python train.py --n_layer=15 --d_model=192 --n_head=3 --n_kv_head=3 --head_dim=64 --d_mlp=768 --vocab_size=8192 --activation="squared_relu" --norm="rmsnorm" --norm_place="pre" --norm_eps=1e-06 --positions="rope" --rope_base=607000.0 --rope_fraction=0.5 --qk_norm=true --attn_scale=0.159 --bias="all" --tie_embeddings=false --parallel_block=false --extras=["some layers without attention", "local attention windows", "shifted keys", "exclusive self-attention", "value embeddings", "hashed n-gram embeddings", "a smear gate", "an embedding shortcut", "skips across layers", "LayerScale", "capped logits"] --init="orth" --init_std_qkv=0.0202 --init_std_o=0.0202 --init_std_up=0.0202 --init_std_down=0.0 --optimizer="adamw" --lr=0.00255 --beta1=0.9 --beta2=0.99 --weight_decay=0.017 --lr_head=0.00649 --warmup_steps=243 --schedule="wsd" --decay_fraction=1.0 --decay_shape="linear" --final_lr_fraction=0.1 --batch_tokens=[32768, 65536] --seq_len=512 --doc_mask=true --train_tokens=534600000 --steps=11193 --dataset="wikipedia_en"
Each number is 50 + 12 x the weight over the matrix's rms, rounded and kept within 0 to 99. Layers, rows and columns count from 0.

# layer 8 MLP down (transposed), 768x192, rms 0.169, rows 277-295, columns 0-191
48 53 67 40 49 61 70 31 60 48 67 56 66 79 56 53 48 65 24 35 58 32 46 58 56 46 41 59 59 53 78 38 70 56 29 37 63 24 31 51 48 64 36 62 35 56 55 52 65 21 65 40 44 69 69 48 53 49 41 38 65 60 42 53 63 42 43 41 47 51 44 70 49 47 54 61 53 45 48 66 53 46 34 46 50 62 71 55 27 59 12 15 32 50 45 54 54 69 39 43 40 57 46 47 51 58 54 66 49 49 69 07 48 45 66 51 47 50 37 46 39 56 56 53 37 62 55 42 45 39 51 57 57 45 51 57 38 49 52 47 45 43 63 69 53 37 45 37 46 56 48 24 62 35 57 51 52 57 56 65 50 41 40 52 50 26 62 52 38 42 67 70 50 64 54 77 24 79 32 54 50 49 50 39 55 60 45 54 74 58 40 53
65 48 30 65 70 51 47 53 77 52 44 47 71 57 45 57 57 53 45 87 62 44 54 66 65 51 48 40 48 59 73 41 48 51 43 57 61 60 51 41 38 53 55 58 72 57 58 45 45 55 51 43 69 49 42 34 24 27 44 56 40 61 52 44 49 60 58 33 43 33 26 38 50 41 63 47 48 40 54 40 59 48 32 35 67 73 47 73 41 35 62 24 41 57 59 62 39 44 42 27 42 48 16 41 60 56 53 68 57 67 62 52 33 62 62 52 58 66 39 56 45 51 39 49 30 22 37 46 43 38 46 49 54 41 48 48 37 45 39 45 32 50 36 37 33 72 41 56 67 34 49 56 22 45 46 63 44 47 48 61 58 51 33 37 58 45 72 37 39 52 61 58 51 49 52 53 60 58 52 44 48 34 57 55 51 67 46 35 72 64 58 37
53 41 59 52 47 39 59 55 58 55 61 59 40 48 56 41 48 50 52 59 53 57 68 48 68 41 48 68 60 33 33 72 52 30 49 45 54 36 51 56 33 38 35 41 61 47 58 46 40 41 67 38 46 54 38 44 55 49 59 61 47 65 29 59 54 42 66 53 40 60 58 61 66 60 52 36 23 69 39 64 44 55 66 46 50 48 35 50 53 77 42 52 51 62 44 50 52 43 27 36 53 50 46 71 57 48 56 29 62 59 78 53 48 50 54 55 22 36 60 44 25 23 54 33 73 62 53 51 60 83 44 43 55 46 52 33 57 42 68 37 56 38 40 49 38 47 65 66 38 53 60 71 47 21 63 48 48 59 33 49 62 53 49 48 57 38 62 57 50 44 54 64 42 54 54 61 36 45 48 57 43 44 51 46 40 36 38 48 48 68 52 61
44 49 40 65 38 79 62 52 56 39 53 35 46 47 53 61 52 33 60 49 60 55 29 49 40 42 38 65 63 35 42 33 71 67 41 59 44 38 48 59 31 46 55 53 67 57 56 42 72 36 37 48 57 50 62 64 43 48 46 51 36 57 34 36 61 51 20 56 72 42 55 48 50 44 37 55 67 61 58 45 37 39 40 58 40 41 42 67 41 51 28 44 47 72 48 40 52 56 40 46 37 43 54 41 46 52 62 55 42 44 33 53 67 50 53 29 44 44 36 86 42 60 62 65 54 51 52 42 53 52 47 73 26 30 43 32 48 52 66 44 53 39 50 52 52 54 64 59 41 28 33 49 55 53 55 38 64 39 47 49 60 61 54 43 40 54 54 61 40 52 54 67 76 46 43 43 67 47 46 55 48 27 22 38 51 31 58 50 65 49 74 51
47 30 40 37 55 41 50 68 65 61 73 38 67 30 52 58 44 60 60 43 49 33 50 65 64 62 46 58 57 67 51 49 40 42 54 55 52 52 56 40 76 62 40 48 43 57 20 37 46 40 42 32 58 67 38 48 35 37 37 31 40 65 53 39 56 48 59 76 24 80 52 41 70 58 66 58 40 34 68 42 53 62 56 50 28 59 44 33 29 54 25 48 33 39 56 68 47 56 70 49 29 26 36 52 52 30 72 47 41 40 49 63 89 59 47 46 55 76 46 44 65 50 47 60 53 71 25 38 46 35 34 61 54 54 43 47 46 62 65 41 55 40 45 30 39 47 52 39 51 39 54 50 31 47 37 61 47 63 40 34 37 51 49 56 45 46 49 37 25 31 53 44 42 56 58 57 75 56 28 38 45 54 38 77 53 50 57 46 63 42 35 63
40 52 59 60 54 54 68 51 44 41 42 52 52 54 57 34 43 51 46 55 49 70 38 75 47 24 85 52 55 44 60 55 64 51 48 34 52 38 44 49 63 15 62 57 72 53 45 56 48 51 35 60 51 63 51 52 66 57 42 56 59 38 43 54 45 53 50 34 43 33 53 47 44 42 60 37 35 49 52 59 29 37 39 64 72 40 45 38 41 57 54 54 51 53 72 47 34 63 58 38 64 44 48 51 56 47 41 49 50 45 61 47 60 47 54 55 41 51 62 48 52 29 50 47 48 56 44 49 55 62 32 39 53 59 44 36 43 36 61 38 39 59 52 41 45 58 51 62 51 45 75 50 58 51 42 60 39 49 30 51 44 49 50 43 75 36 50 59 39 47 35 42 64 61 47 56 40 55 66 28 53 56 63 63 47 36 55 39 52 52 57 39
54 31 49 63 33 51 74 26 55 76 65 48 45 51 49 36 48 66 40 52 58 57 55 51 46 25 33 63 60 62 50 55 40 54 44 23 61 62 46 59 42 52 10 57 66 33 41 68 55 53 53 42 57 49 52 58 56 53 72 52 49 45 53 76 30 68 56 41 33 51 49 62 58 49 36 64 71 49 45 55 43 54 51 56 36 47 51 37 44 45 38 73 60 74 62 61 36 42 43 62 51 61 37 52 50 65 42 41 47 61 34 54 53 49 59 35 37 21 45 43 48 60 53 35 60 52 47 52 52 60 60 63 46 44 48 38 55 38 76 58 51 52 53 50 51 55 58 45 50 52 62 31 52 68 47 58 31 44 50 49 54 62 48 50 47 53 53 56 56 44 67 59 45 40 49 70 58 68 58 44 54 41 56 67 61 50 43 60 46 44 55 46
40 47 35 51 49 41 49 34 53 57 47 54 37 41 72 33 47 47 74 50 47 48 49 82 38 45 58 49 53 51 40 49 68 67 71 44 60 37 49 42 70 44 31 53 44 74 33 53 49 40 48 27 62 48 63 50 54 49 46 38 49 47 37 66 30 58 42 38 30 44 57 63 34 46 44 57 52 49 66 66 60 58 54 60 56 43 55 40 51 13 56 44 56 27 46 50 38 56 56 48 70 46 38 37 49 47 56 41 35 47 56 44 51 42 51 40 72 52 59 53 65 81 36 59 76 49 66 61 43 40 66 52 47 51 60 48 46 50 63 54 42 42 32 50 54 40 19 28 42 35 42 57 39 58 71 35 62 44 32 58 31 57 62 59 66 75 64 60 46 66 52 50 41 45 45 70 49 36 46 59 54 50 64 46 50 38 40 33 62 30 49 42
43 43 52 43 38 65 70 48 50 60 44 57 61 51 38 44 60 48 66 56 63 46 56 42 60 47 51 48 52 58 59 34 44 40 72 58 67 44 62 63 51 51 69 56 51 40 69 57 51 45 36 57 48 57 39 24 35 57 45 51 45 17 52 54 45 53 40 43 35 48 51 50 69 42 38 49 38 59 40 67 51 36 64 57 58 44 32 42 61 42 56 50 84 37 51 64 42 34 43 73 49 49 38 40 65 25 52 30 65 69 47 41 45 53 61 45 59 51 51 44 49 48 34 72 25 63 55 43 34 58 49 38 62 39 66 53 48 48 41 63 64 39 58 76 37 62 53 70 69 27 73 51 41 27 60 58 27 54 63 29 38 34 53 61 52 26 53 39 45 60 32 40 48 57 49 71 72 54 55 45 61 45 37 67 41 69 71 54 42 61 35 48
26 53 49 76 42 57 55 64 52 61 50 35 45 59 43 62 14 50 61 65 41 50 46 38 47 64 50 48 60 55 61 54 40 33 45 34 30 52 53 44 44 65 60 49 64 46 55 58 36 55 41 70 74 21 70 21 70 54 26 27 90 65 61 43 36 50 61 55 69 27 32 43 67 51 46 69 69 27 52 27 53 37 27 38 54 38 70 63 56 45 41 40 41 64 49 57 76 67 53 36 63 60 64 59 70 44 46 50 54 66 53 28 51 65 47 58 54 62 46 33 32 24 75 47 41 35 62 75 31 66 50 57 58 37 33 61 45 39 48 52 60 41 46 55 39 49 37 71 46 52 40 60 59 38 61 40 30 70 40 51 64 42 41 56 50 66 52 28 47 52 52 35 61 67 42 64 52 41 42 61 68 40 41 43 53 80 43 43 55 49 39 48
45 52 37 57 51 65 53 72 37 85 52 37 59 38 36 59 43 32 30 59 70 64 67 54 33 37 76 66 45 82 51 73 71 42 37 43 71 44 28 79 45 74 52 34 47 46 62 66 41 70 37 37 42 31 50 46 64 39 69 69 20 46 39 50 34 37 71 70 42 39 45 81 55 60 54 50 57 60 43 24 69 46 66 76 65 47 42 58 47 50 46 48 45 76 60 55 16 51 59 55 43 59 51 41 66 47 60 36 57 31 48 53 42 48 68 68 63 54 70 42 41 64 23 47 49 31 31 45 73 40 56 51 66 60 41 59 32 35 59 38 45 57 62 48 60 63 48 30 43 34 33 39 60 20 34 46 38 50 35 57 53 66 67 27 63 44 53 50 56 48 51 62 40 58 53 51 76 38 35 35 52 53 40 62 33 50 67 74 58 46 35 24
60 42 49 61 44 34 52 60 61 64 29 56 50 48 40 62 59 47 28 58 42 50 36 59 55 55 51 60 52 46 47 70 28 38 50 50 87 67 53 54 24 44 46 30 28 38 34 32 44 61 48 60 50 30 51 50 56 54 43 45 51 61 41 60 52 40 28 40 48 74 51 56 67 34 47 37 33 51 51 45 42 41 61 57 61 52 45 59 67 81 52 66 39 41 55 52 45 48 56 54 35 35 53 31 38 68 56 39 51 50 44 57 69 51 40 62 54 45 55 63 61 82 31 59 46 48 63 73 54 55 49 67 42 22 41 50 45 65 48 58 51 61 61 39 55 54 37 59 41 56 41 48 44 48 50 41 70 26 41 67 50 49 25 68 47 34 56 64 41 45 46 35 41 51 40 35 73 50 51 53 61 49 63 58 29 20 38 48 47 51 48 69
59 35 57 55 61 46 43 56 53 46 37 47 57 39 50 42 55 35 48 56 73 75 47 53 69 63 48 46 71 75 54 63 50 73 26 60 53 38 40 59 45 69 56 34 40 62 37 51 26 57 36 29 41 47 36 54 49 36 61 58 53 46 47 43 31 80 26 56 31 14 62 20 43 48 57 50 47 59 50 67 42 62 50 66 37 60 58 58 57 51 45 50 39 34 68 48 65 57 54 58 41 48 47 34 47 39 62 40 70 49 48 72 44 26 44 52 58 44 31 47 59 55 58 65 44 48 44 52 53 48 61 68 50 63 47 64 32 59 46 57 59 84 56 63 49 41 65 51 33 62 48 31 51 33 20 67 62 60 57 59 58 50 49 29 47 37 66 38 37 36 48 64 44 49 33 69 46 57 40 49 59 74 73 49 56 43 40 42 30 49 46 70
54 55 55 13 36 51 55 31 47 59 53 69 42 42 64 40 65 40 34 64 47 57 44 78 68 50 45 33 45 51 42 58 48 62 35 65 50 64 37 43 66 53 37 42 62 57 43 56 51 42 47 69 47 63 46 42 41 48 54 60 53 50 46 38 27 72 40 49 65 58 49 61 71 37 53 62 66 45 34 56 60 73 51 51 59 37 52 31 56 45 62 49 39 57 80 42 39 61 57 59 52 60 51 57 57 56 77 55 47 24 48 23 26 51 55 35 62 60 71 47 61 51 52 46 58 64 55 58 43 64 32 31 43 33 56 37 67 36 77 51 53 42 55 37 35 72 52 40 43 37 46 31 76 34 21 59 53 52 43 53 40 63 61 64 60 56 85 51 40 45 65 53 50 27 68 32 47 52 65 45 51 55 47 53 58 66 33 46 61 57 62 43
61 33 33 50 59 77 58 51 48 48 48 71 38 56 39 48 43 64 62 36 51 49 45 71 62 66 47 47 51 51 45 62 37 54 45 60 56 47 69 40 41 46 48 59 34 59 58 31 52 49 57 41 43 58 34 48 51 47 42 51 52 64 19 53 46 64 56 63 35 47 40 99 36 59 40 56 63 51 36 39 49 67 51 47 52 71 33 53 67 42 53 61 45 49 51 48 42 67 42 53 56 44 59 56 46 34 40 69 68 65 49 35 48 57 56 28 54 37 34 59 51 65 44 67 48 40 58 57 30 55 41 53 58 63 53 70 47 46 57 45 53 40 31 36 53 36 28 49 70 57 35 66 56 65 42 36 50 49 56 57 62 17 75 35 39 58 38 37 43 47 63 64 36 48 66 38 58 69 48 67 75 36 62 47 40 74 46 55 43 54 36 47
55 60 59 31 43 45 53 50 46 47 36 46 62 40 56 28 40 47 67 48 39 55 47 60 69 51 62 53 77 58 46 48 45 59 60 55 60 52 69 38 47 42 41 49 70 54 44 43 41 54 42 61 53 62 32 63 56 46 39 48 48 60 38 58 52 59 62 39 43 81 30 40 45 59 45 50 73 41 30 58 53 55 50 43 48 42 31 61 45 50 55 39 37 50 45 53 61 42 55 49 60 36 52 41 51 56 44 50 44 52 51 59 51 35 63 46 37 37 59 77 58 63 33 71 57 50 43 41 56 27 50 55 51 49 70 58 44 71 53 37 47 48 64 42 53 43 86 56 49 63 51 68 47 62 62 47 33 70 55 68 54 40 39 53 38 40 52 32 36 17 56 60 34 50 78 55 53 26 43 50 59 53 68 40 53 35 44 71 49 68 40 62
41 68 47 36 51 56 58 47 58 66 61 40 37 58 52 51 35 86 48 34 49 60 57 60 52 53 41 44 73 56 51 58 60 54 54 58 25 56 59 67 53 35 38 35 62 30 53 36 39 59 53 64 38 54 63 53 42 48 58 40 56 36 74 39 58 51 45 54 44 31 47 42 66 58 30 39 60 41 30 49 68 50 42 35 55 59 35 57 50 46 36 52 35 66 22 31 51 62 45 64 31 47 37 42 62 64 50 58 47 37 39 56 83 57 46 66 24 50 42 52 70 53 52 33 37 43 33 53 49 61 48 44 53 60 44 32 46 66 39 38 79 49 43 28 67 58 23 47 35 42 61 57 43 57 54 52 53 65 49 28 59 84 44 48 53 46 44 29 43 50 67 46 44 46 57 55 42 44 39 27 38 44 27 51 56 66 50 52 35 65 27 42
62 49 46 44 42 61 47 46 31 41 64 37 47 54 52 43 51 52 68 48 34 45 51 62 57 62 53 38 49 64 52 52 35 44 51 54 30 74 60 50 57 45 48 41 60 63 60 50 62 70 48 16 39 35 62 43 58 55 54 39 39 51 66 58 68 46 47 60 39 59 38 56 57 47 52 37 37 56 42 47 41 67 52 35 35 27 63 83 50 55 50 33 65 35 28 44 58 62 31 54 66 40 72 50 44 62 62 76 43 49 55 48 62 66 50 31 63 49 45 70 59 62 55 72 42 60 33 60 59 67 30 39 54 39 58 40 27 43 35 43 37 68 48 50 46 39 45 54 50 35 58 38 24 75 53 85 32 68 50 49 61 63 33 41 31 27 49 40 58 50 45 45 42 44 53 36 50 44 33 47 51 39 48 54 56 41 43 58 52 51 43 64
55 64 44 54 64 49 47 70 41 55 41 58 58 34 30 56 40 48 53 57 35 68 55 49 49 40 49 36 43 55 39 36 66 74 37 54 70 51 69 23 47 53 68 71 61 37 39 58 33 52 48 58 46 65 64 55 55 58 62 47 41 46 46 45 36 36 27 57 40 69 48 83 54 38 23 64 44 37 69 30 45 73 54 56 44 38 66 62 58 57 26 66 62 53 56 60 68 50 54 57 54 65 54 41 61 51 41 42 46 48 15 57 69 38 59 30 38 56 35 53 53 57 49 39 54 37 66 33 51 57 67 40 41 58 32 32 53 63 39 55 40 56 60 47 48 45 37 62 51 40 54 41 71 60 39 31 44 40 71 72 50 55 61 50 54 27 41 51 38 51 53 74 30 54 53 62 59 59 53 36 51 74 29 44 44 37 41 51 48 35 57 51
# layer 8 MLP up, 768x192, rms 0.175, rows 278-295, columns 0-191
49 56 35 46 58 55 66 42 66 57 45 52 71 45 54 61 53 54 43 77 70 35 60 41 51 48 58 40 32 60 57 56 57 43 44 73 58 70 44 50 45 45 57 70 78 55 51 52 40 47 57 43 55 55 58 30 18 26 47 73 38 54 59 51 31 59 57 30 49 41 49 60 61 46 47 48 55 53 43 34 53 39 46 36 58 62 56 53 57 51 38 35 32 72 50 60 36 56 52 36 54 61 34 56 34 49 60 43 56 49 51 47 39 64 36 43 52 66 39 50 41 73 62 45 50 45 52 64 45 33 31 45 50 52 62 48 51 47 33 48 40 55 32 48 48 90 50 48 66 30 74 45 39 47 53 33 71 46 67 47 61 51 34 39 22 40 64 40 46 53 36 53 57 45 48 55 50 68 66 53 57 23 58 68 55 61 29 28 51 49 52 46
49 46 42 35 27 33 48 64 48 68 49 48 52 52 48 54 49 49 52 42 61 39 48 28 54 46 49 55 56 33 43 76 53 27 65 64 68 40 41 56 39 41 41 59 60 40 26 46 21 28 70 36 46 49 50 42 46 42 44 61 55 58 76 50 54 43 62 37 41 43 66 59 65 60 75 39 46 68 41 55 50 53 66 62 58 63 40 51 53 69 43 60 44 47 48 66 41 46 42 35 38 47 49 73 52 54 60 44 59 55 71 49 64 46 45 57 48 60 60 51 22 25 60 26 53 53 45 60 48 60 45 51 69 51 48 47 68 36 52 45 52 42 50 51 43 52 60 62 45 60 68 59 41 32 73 35 59 76 38 54 68 49 58 39 68 45 47 49 47 49 49 63 57 46 57 59 43 58 53 49 45 44 53 54 47 47 35 29 34 59 54 38
51 43 54 48 57 55 69 62 41 66 62 57 43 34 39 62 38 45 39 53 56 49 50 38 42 47 36 51 58 34 66 71 56 55 51 52 52 49 55 46 69 35 51 63 51 54 81 43 55 44 29 38 41 40 46 49 30 44 48 62 54 55 57 66 71 35 47 54 61 37 57 35 53 51 46 44 75 60 57 60 44 40 49 33 35 65 51 33 66 45 44 75 54 70 52 53 52 47 49 50 42 42 34 56 27 40 49 58 42 43 33 36 50 38 50 42 47 42 56 45 50 61 51 71 48 62 57 59 64 40 21 42 32 30 44 28 41 32 73 58 47 27 30 71 61 62 80 51 52 19 63 61 44 42 33 49 59 33 50 66 47 53 62 33 53 48 43 48 55 64 47 66 52 32 39 53 32 67 67 38 35 46 57 49 47 46 60 67 58 47 33 69
49 45 40 22 42 35 43 52 52 61 53 48 56 49 65 69 59 57 50 49 64 38 41 63 51 50 51 51 53 51 73 69 26 43 74 72 46 45 44 32 70 43 52 56 47 66 42 48 36 41 47 32 40 54 52 53 25 40 41 39 55 69 62 52 70 50 80 58 19 36 53 42 51 66 51 59 55 32 65 48 42 48 59 29 33 62 46 38 48 71 02 57 33 33 56 42 60 39 64 45 44 36 45 74 45 52 66 60 42 39 41 79 72 61 43 44 55 60 56 33 63 58 61 51 53 66 23 59 44 31 43 70 53 57 42 54 41 71 69 43 40 53 57 33 44 33 62 44 70 39 78 48 50 61 42 51 48 64 32 43 51 35 53 53 54 48 57 35 52 38 40 45 57 40 54 52 57 48 53 41 47 52 49 65 57 49 35 42 70 23 31 70
50 62 55 40 61 61 41 25 46 41 43 59 66 52 62 61 51 39 45 55 47 37 53 59 45 57 53 57 57 41 44 45 42 41 75 61 34 45 33 56 51 33 66 53 46 59 45 35 64 57 57 65 53 51 55 52 37 59 44 48 58 36 63 51 54 33 56 50 48 34 58 37 48 57 42 45 63 59 40 62 34 37 70 39 58 38 56 57 42 73 51 50 50 45 62 61 52 55 51 39 51 55 67 46 43 51 54 56 35 56 56 42 26 37 50 37 34 48 33 40 52 69 44 40 42 53 59 71 42 58 22 46 15 56 52 45 42 45 47 44 56 65 57 35 61 66 57 58 64 53 50 50 39 63 51 48 45 46 49 55 38 33 62 51 57 48 69 61 65 50 46 31 54 56 36 53 48 53 54 47 41 38 57 49 35 36 50 37 59 58 54 59
69 39 43 46 35 41 68 71 35 81 60 51 45 52 46 38 52 58 29 54 58 33 47 35 58 43 35 57 71 49 54 49 56 38 46 65 54 43 57 60 58 43 34 49 57 36 43 56 56 59 76 55 53 56 49 46 46 58 63 53 59 51 71 70 56 70 64 33 34 38 58 51 41 56 43 70 57 54 49 49 51 40 63 56 45 50 54 43 40 50 43 66 40 70 50 60 43 27 44 51 38 40 48 59 52 60 47 61 41 62 34 29 49 42 47 47 35 37 37 62 49 64 72 24 48 54 38 65 65 43 52 72 42 54 40 43 55 44 63 51 44 46 51 45 44 52 63 50 59 62 65 21 37 61 37 36 43 48 57 54 62 43 54 47 69 54 51 39 68 39 64 50 55 28 36 55 62 44 60 41 57 27 57 47 51 44 48 57 41 50 63 52
28 44 33 33 46 39 43 46 55 60 41 42 44 62 61 69 66 47 61 44 43 37 55 59 57 51 59 48 61 58 41 65 60 48 71 68 46 34 52 47 46 51 42 55 48 43 42 38 30 35 50 38 64 47 46 45 50 41 49 30 62 51 61 65 42 64 63 37 28 50 84 61 43 57 30 62 57 56 66 53 58 56 65 68 59 61 58 43 72 37 52 34 58 31 57 57 41 48 71 45 53 43 27 80 41 36 49 52 45 46 36 55 39 42 59 38 74 61 57 50 50 73 46 42 84 52 59 64 41 73 54 62 40 50 52 50 55 55 65 45 37 53 36 51 40 62 33 42 45 55 47 51 47 54 62 35 51 38 34 49 49 50 43 72 81 72 53 45 49 49 48 60 41 37 35 66 69 64 60 55 42 45 48 44 44 58 37 36 61 37 53 35
46 49 41 48 46 62 70 58 52 65 55 42 49 53 52 62 70 46 52 64 59 36 56 26 57 51 53 65 42 73 46 46 61 43 79 69 59 58 56 55 35 52 60 68 37 46 48 60 37 60 54 42 43 58 44 35 15 56 45 51 48 40 70 64 29 42 62 35 47 47 72 46 49 54 36 58 38 67 54 71 47 47 64 48 64 53 43 46 51 55 38 58 73 40 48 82 52 23 70 57 49 65 66 66 45 26 41 41 59 63 30 51 40 49 40 47 46 71 45 50 42 42 27 68 36 58 41 63 38 49 72 58 45 47 63 42 48 51 43 54 58 55 73 67 50 71 59 61 56 36 83 54 49 53 62 63 45 58 54 42 78 58 55 55 51 45 44 51 66 61 44 36 59 49 26 59 70 58 42 39 56 37 55 59 54 63 58 47 47 40 45 64
49 58 38 48 39 40 47 50 46 50 55 58 46 49 34 44 59 47 38 60 28 22 32 52 56 50 44 48 63 63 67 66 25 57 89 67 20 65 19 56 81 53 57 56 54 51 40 60 32 35 49 44 58 54 54 45 57 58 47 39 68 34 39 83 37 42 61 42 51 40 50 61 49 47 55 58 55 50 40 43 62 49 52 55 47 62 57 56 87 44 49 40 49 35 66 51 67 49 62 41 47 63 38 72 53 40 40 50 43 65 22 44 65 48 36 67 50 44 27 31 49 30 63 32 64 56 49 69 53 63 62 81 50 33 65 40 32 38 70 44 38 21 26 68 46 63 58 47 53 34 68 50 56 42 73 42 25 47 51 45 61 75 48 60 57 21 62 57 44 75 57 56 76 48 44 36 44 58 57 82 42 21 46 44 45 60 31 40 46 49 37 58
56 50 53 36 51 56 63 52 53 66 38 42 59 51 41 53 55 42 35 44 37 54 63 34 40 39 53 64 43 74 50 57 48 45 39 62 62 50 37 42 38 66 55 70 60 54 54 60 43 51 45 49 49 39 59 54 42 27 55 57 51 69 92 51 53 23 70 78 31 19 53 50 64 48 48 52 60 72 48 41 71 64 69 41 53 46 36 56 69 50 53 39 68 50 80 44 46 50 42 63 42 72 66 55 37 36 39 30 42 33 30 64 38 49 58 78 61 56 60 35 42 79 51 39 57 37 48 75 63 57 29 59 67 42 45 48 45 47 39 58 59 49 49 67 73 55 41 23 48 35 75 51 55 23 57 54 38 75 29 51 55 34 76 37 65 29 60 39 67 47 35 60 54 50 29 64 55 58 61 26 61 30 28 70 53 62 49 58 66 37 48 45
46 38 54 29 56 40 42 41 39 64 36 56 65 64 55 61 58 30 42 52 41 39 51 56 56 56 67 34 51 55 50 42 39 47 41 64 47 35 26 71 50 56 47 28 53 40 35 46 27 48 79 48 55 47 52 34 56 58 62 56 59 65 35 74 61 55 66 50 60 55 46 19 57 45 31 80 57 53 63 59 53 48 63 62 65 65 48 44 77 71 65 38 64 63 37 40 49 47 58 53 57 61 51 58 42 55 49 54 47 78 29 64 50 59 46 65 47 57 74 48 60 65 61 36 57 40 37 48 47 39 60 61 57 53 58 67 71 40 40 51 42 41 69 65 62 48 51 43 38 42 61 52 62 50 31 43 52 38 64 58 49 56 52 51 58 57 60 55 44 41 50 34 21 42 53 51 65 58 53 57 57 42 67 54 48 60 40 33 43 51 45 69
44 74 61 48 32 55 64 53 64 45 56 56 40 66 55 65 55 42 48 46 35 55 36 43 47 69 50 44 40 44 56 58 40 72 41 75 45 51 49 45 50 39 52 41 50 70 33 58 52 51 47 26 44 56 52 34 52 53 48 71 75 37 43 63 42 62 53 39 44 33 47 39 44 43 51 56 35 59 15 51 38 57 62 50 44 58 41 50 58 61 32 65 58 53 74 59 76 56 66 42 39 35 48 51 53 45 48 54 52 48 38 73 65 43 53 46 76 59 29 38 74 52 62 60 41 27 43 71 49 46 49 79 39 45 38 37 27 40 61 56 33 59 67 63 67 58 59 36 57 59 52 29 61 23 58 50 53 58 62 48 57 71 52 48 54 47 59 26 50 55 44 47 67 47 25 67 59 56 62 33 57 50 47 53 65 40 22 38 46 23 59 65
64 45 42 24 21 43 68 44 26 71 36 63 51 44 53 44 56 43 32 61 54 48 25 38 65 54 45 28 26 55 48 60 30 59 33 79 58 65 41 50 60 48 47 37 67 43 59 36 32 54 60 59 43 55 72 39 36 42 59 51 67 51 58 37 52 53 61 61 40 28 78 62 47 36 58 59 47 51 50 69 52 66 42 57 55 41 59 24 63 37 27 57 26 57 74 64 40 41 79 61 50 72 59 63 35 53 69 50 53 39 56 22 41 46 50 49 56 53 53 48 64 69 53 30 55 65 44 74 47 58 44 42 51 39 56 53 67 44 61 55 47 59 59 46 43 62 59 36 61 53 65 38 61 31 46 44 53 52 53 64 42 50 41 61 53 54 72 32 44 41 67 52 55 16 64 56 44 57 66 42 48 44 42 60 45 48 39 47 71 52 51 41
62 29 48 45 42 67 64 49 49 34 34 52 31 66 42 49 36 56 58 41 34 49 36 61 43 62 53 51 43 67 52 60 26 54 72 78 46 51 45 39 50 54 43 58 50 48 60 40 43 48 67 40 37 59 64 43 39 62 35 40 61 41 51 47 52 52 58 50 47 57 42 66 41 51 47 72 69 65 47 51 51 50 49 43 58 85 27 30 64 53 39 51 41 48 62 39 46 74 55 47 78 58 69 71 52 31 51 61 58 59 30 42 35 55 67 32 51 49 46 28 46 61 44 61 58 48 44 53 53 44 42 60 53 47 38 65 52 54 45 55 62 45 32 43 53 36 55 29 66 52 47 44 62 48 32 51 39 42 76 62 70 44 57 49 49 61 48 38 47 47 65 48 39 45 42 36 58 85 69 54 54 38 41 62 45 54 50 51 50 40 56 75
62 67 60 33 35 61 52 58 62 54 48 58 64 45 68 47 51 42 59 58 32 51 51 48 64 52 61 50 66 49 40 54 52 53 55 62 51 57 30 51 46 54 45 46 30 75 34 50 50 46 45 65 68 55 48 35 42 46 41 57 47 66 65 70 66 55 55 43 51 45 53 38 45 43 50 36 63 56 41 53 43 72 60 33 56 49 30 33 62 61 48 50 36 52 52 74 59 50 50 21 48 53 49 69 41 35 59 54 47 35 46 42 29 32 35 59 56 45 61 50 49 53 44 48 61 38 41 56 40 64 52 64 63 47 42 51 59 67 38 29 43 29 73 61 56 45 63 47 77 66 41 41 44 52 49 36 49 59 47 49 71 36 48 56 49 41 47 38 60 29 40 46 48 51 66 55 43 68 51 35 54 48 67 34 63 52 31 61 45 52 46 70
50 59 55 52 47 58 49 69 29 58 36 68 48 66 54 65 35 48 32 47 51 32 55 58 43 47 53 51 65 67 52 54 62 52 48 75 31 32 43 56 32 57 36 33 51 62 55 47 41 49 57 47 60 61 54 61 43 66 54 73 54 58 39 50 68 67 78 53 55 46 52 33 44 65 37 55 81 63 71 35 46 30 45 56 58 70 40 50 53 51 34 49 25 64 46 32 72 43 57 40 45 35 63 32 38 41 65 44 51 45 43 69 61 73 49 65 44 51 51 31 42 62 59 28 72 58 43 64 54 67 64 44 63 51 34 43 53 45 51 49 53 43 25 51 73 37 70 41 46 30 72 56 59 52 44 29 55 63 42 62 16 29 56 36 37 34 48 49 30 50 48 43 48 55 38 48 34 60 62 51 62 46 73 66 62 51 60 43 36 46 35 56
47 52 59 38 27 56 55 59 49 32 55 58 63 67 39 57 53 54 39 56 08 40 38 53 69 52 37 43 36 61 48 59 42 35 72 67 44 63 42 55 73 47 39 44 65 53 78 54 29 57 61 44 45 48 63 46 49 79 60 47 48 58 75 57 57 49 69 38 35 53 43 64 55 47 50 42 45 55 33 70 48 55 41 45 30 61 58 66 50 64 44 49 53 38 37 43 64 45 52 60 64 37 50 72 33 67 43 61 36 56 49 53 71 58 45 42 87 72 41 42 40 57 74 65 46 59 45 72 63 52 55 45 53 58 53 45 53 33 49 38 27 52 56 57 38 43 59 39 69 23 65 44 30 54 65 60 45 38 53 58 54 44 46 31 50 47 35 37 55 51 43 58 40 39 45 34 64 54 41 53 58 41 55 62 57 50 49 44 49 62 53 57
58 61 36 46 54 46 76 53 62 42 34 54 63 54 48 47 35 35 49 54 53 48 41 55 65 62 57 58 64 77 63 63 48 33 50 70 61 47 61 40 38 50 51 88 58 51 28 44 33 53 52 55 57 51 63 37 44 62 56 48 49 48 49 45 48 60 59 54 24 56 52 72 45 45 41 55 52 58 44 39 50 53 59 46 52 64 55 57 45 53 29 69 56 47 57 45 71 18 55 34 68 47 51 53 55 58 51 46 47 44 34 58 47 27 43 59 64 64 26 44 53 53 51 53 69 49 46 25 33 73 54 52 64 56 41 36 33 48 56 47 40 47 67 64 48 51 59 25 46 44 63 33 45 54 64 34 22 47 42 50 75 32 51 30 57 68 45 27 59 30 27 34 53 28 54 61 58 69 58 43 57 40 44 50 35 48 33 38 50 43 81 66